{"num_hidden_layers": 12, "hidden_size": 96, "num_attention_heads": 2, "num_key_value_heads": 1, "head_dim": 32, "intermediate_size": 256, "vocab_size": 2048, "hidden_act": "gelu", "norm": "layernorm", "norm_place": "pre", "norm_eps": 1e-06, "positions": "rope", "rope_theta": 58500.0, "rope_fraction": 1.0, "qk_norm": false, "attn_scale": 0.177, "bias": "none", "tie_word_embeddings": true, "parallel_block": false, "init": "normal", "init_std_qkv": 0.0868, "init_std_o": 0.0, "init_std_up": 0.0868, "init_std_down": 0.0, "optimizer": "soap_variant", "learning_rate": 0.00985, "beta1": 0.95, "beta2": 0.99, "weight_decay": 0.08, "lr_head": 0.0155, "max_grad_norm": 1.0, "warmup_steps": 200, "schedule": "wsd", "decay_fraction": 0.915, "decay_shape": "cos", "final_lr_fraction": 0.0, "batch_tokens": 32768, "max_seq_len": 256, "doc_mask": true, "train_tokens": 93030000, "max_steps": 2840, "dataset": "wikipedia_en"}
Each number is 500 + 25 x the weight over the matrix's rms, rounded and kept within 0 to 999. Layers, rows and columns count from 0. Numbers have three digits each.

# o: layer 7 attention output (transposed), 64x96, rms 0.171, rows 16-25,48-56, columns 0-95
# v: layer 7 attention value, 32x96, rms 0.177, rows 17-25, columns 0-95
o16:510470502516466447520544498518498542497487538473507482517527505495439528488518523518495455500492540521462479527488505519511490477485498526499521509506485504489503501483531486499483514523467477517461507484510505489518461461476479507475491491520515515489507470509529507524514497489480494481
o48:518548469497480532477469510496499483517500529515490512503458464462487475510478478503482492480500465534588475453474467524513507505484486465495480514502497509490563497448459509526507503497492497476504547530434482550503581493490488521529500516529456488506482490496471505532542494506524483528
v17:482528496488515503500523517494512494502464521496517504520492493515498505454492465509534496485506495489502529519505480511461492502448496477499448513496501499489480519497434493512501496494505540491490520562491509503475501468442489517545505510519473533521526492489523545529508531498515487489
o17:551471454460493498505464480519495519498522450512495502500433520518485519489506476482483526534483475458505518483458521481515475493534503491469527530487462530486532503459472538493443510469517520501495451496467493551483492516498524500461483507471488494487503452492493514506499545486473484523
o49:488526494484503516500469499528458460503488503510508511478524470473490506500484525506518478479511519531532538497462530488510530505497500478486486499493485505489501530487482482496543487506452490495506496505467528520493522512493519475493493508479546508525549492534532470514469501472508478493
v18:454457500519496466495504481533489533485497499464501541500526532493482498472564547477502504548500489525459514492507449517470499524488476488490494478499520557515499515527498526519504496499485477470514541539515521519496516498497531492517560485491507507519508504503473483554533506489503547485
o18:513533497507458506530499519556517493480521517546485475535475498496479523489498537485502506512506481496517468518501498429523493518532506539520484521476512484513511507538496522508490475479491510523474486516488500495486511520499473503501506473499518478507516526518520494500465514509532481468
o50:483488492519505512497524493521461520468533520493482526488486477459546432479513563517525500477490510494444472476523491524489502467484503477521467452513533486494501544541501491488519468554502505438509535489491438531502449478474538458508511483508457487502487536508523487523494485501505482490
v19:543453491478473503464481468518519514483518491513489532497465518487485562505517491455469528477555522489538489527514545528490499480508468478435477495503509533479518501512544536504459529544551478457446500529488478470470495484516478480498486505522483500501451505508489507515515521510529523493
o19:475505560502456531528492515526506513461469511481530508545484472470516485472465503496525473487551506489521452520511524498509489459491504474517496542498548466524494495502510497469502474515540521484503504506476559516541486525520498506490471531503512455493447514502498513578432470495522482493
o51:483525496504484504468488492496471494519553534510501529509516518501456482539554494501514535497468514488522512535546525501526470506515504500482492452489454530511506511491486499464500503513472472543479482495509525506468539469532485514520448495468551516486527516452472501446505572484489487507
v20:497499503480490512470489507527518477477449506518512542511526520476501476547494508489526497504487488528524501531534519469488501551470512542463496443540571523491443545525517469494543461488442526460507479507474482501511537534501466480520500483475479526461473493524481494487493497543505486507
o20:537459510442523529507495463480471493490560494517509508491529475473522471497542554472464445503488503455479524530437499512488477536510507465479499505484496528495463460550460526502501496501532504554448512429517527570499526484525494523493501534435472526464510528511501470516517477509505523515
o52:510495516510474504478543508455490517514502509486505487501530534461487540473493490529502547466517471507501488481511502554474519467492498472516463508479488483528523521464459498464483498516494519486534518538504507485490433511485517493518511491550506467507510530449518501526480536527513516470
v21:462505515494529468478504508501515531503556519479481480492513491490480453499491515507496539514462481517496501489519488499472540527514532521497503506495500462508511528505500536521514514429507514475472498464502480461470520482485483471486517505536485515496466528526443498497522471517505517499
o21:451511509520483493525497517473487513509478521461491514500503485472524501456549523491490446465524491495504488535485486529504447490533528458482515535498508499539525502451487538481488498511500444488424513517492455512499524495520449535503465513492489471488484492516533524517478512473524496483
o53:514498520468494507492510474560500521501523484507510512491478494503448533500471527463513515507493504493499460479485504492529508517487482521501496472506499492465477506504488503499500511494515500467512494518497521505476488485500510529495522466469461513465548496470515476496554421520454506489
v22:462507512462518480496478506469512543516499558527482515502499482452529514543500465474489508481497481520493522496505478551498509511464506489500510497518528530530515501445495492497535535523513508461521547518512529546541529482494496482491468512481523472420510516469481501517526493515464497496
o22:470485501522519523486486512495524488518508474528512492510485492522522513526545528502529509461480466516494496502476506469514485468545504461470523522472499496459525527515507501555504470502514508495478513459506438479483483523504528468517505499495488546483524503505509482513516452476520477509
o54:487471532495526531510529483470519469459501498501530501517472501470502461506447514539524466516480554479513535479513467521497517509531500502518482521502525522531482506533485523513515491493477479520529507538491552472501539415474484483525515479485499452525540524514473499517504540511467453480
v23:493513505493531511494473495469530497525487529510503464493532459506471470517516512550516503473525497470496532484521519501536556501514546528492519506470499520476493494453495497535520524554492466504517502495501483475461482485480470503494523501505487450470474501496481493534527518491489476516
o23:500517538484425505484498437513508469500529516494519530484505499510453452501491534479510536508499523541510464519459515494514514505515492479472497488485489508500516452492555471515525503480528500453501482481563483502530532540479502464523511542551497519517512524510540476486497518509543505535
o55:520500507495533505490527557527525483544496480535483511518486499478507522546492489511490444502524539493485544495505499512519491475512506473546490529554487500493492498484487487531511509476487488543447476497476506512495496487501483527531488475493494518496500517510520505502491480512449470517
v24:500502490484546480529488529507513526501536454484506492503476465480516496520453501487512493542466474514461477543469492455486510509520533495481492486523511477511467513499513502522536540532496489486493500493459535449516537515543489489493486491509504503482489537530493535503505516471573514518
o24:511430516485503509460490509493480487508521533444507479528509503485503522509533502545484471525520520487531461502440498563540485509485478528511522490506508506443536511439531552501466480512490471508513504537485487511521469537482506508519468537508479507497498471485528526453509443525484535495
o56:506491465540480477488507484520540485519512478514508469525502484520538507488492517471516521509509501486466537505519515499490488500483509508529464487470500549492530516526483497506507511485511522510466506515508504501523483526494515506487495488494487463486556500520516455515497506507469527518
v25:481434459517508490505516499502521524500501427496474486496516540493510508484526535474506510544472557497496529532480507502498473473516512487494501475498503539484487492500544552511533460522470487505508519525505513532520509522514472506485465460453478513526502516464485518478515505458490488474
o25:498532517520529472496510487520500524507493494499507491509472505500512538497435510509546495492527506501505511515494531485531484472496507525515477453489523535472510524473506464477501525511466480489514457505532501485490462498493534488525505520517492465539504502521469475447466504501514488495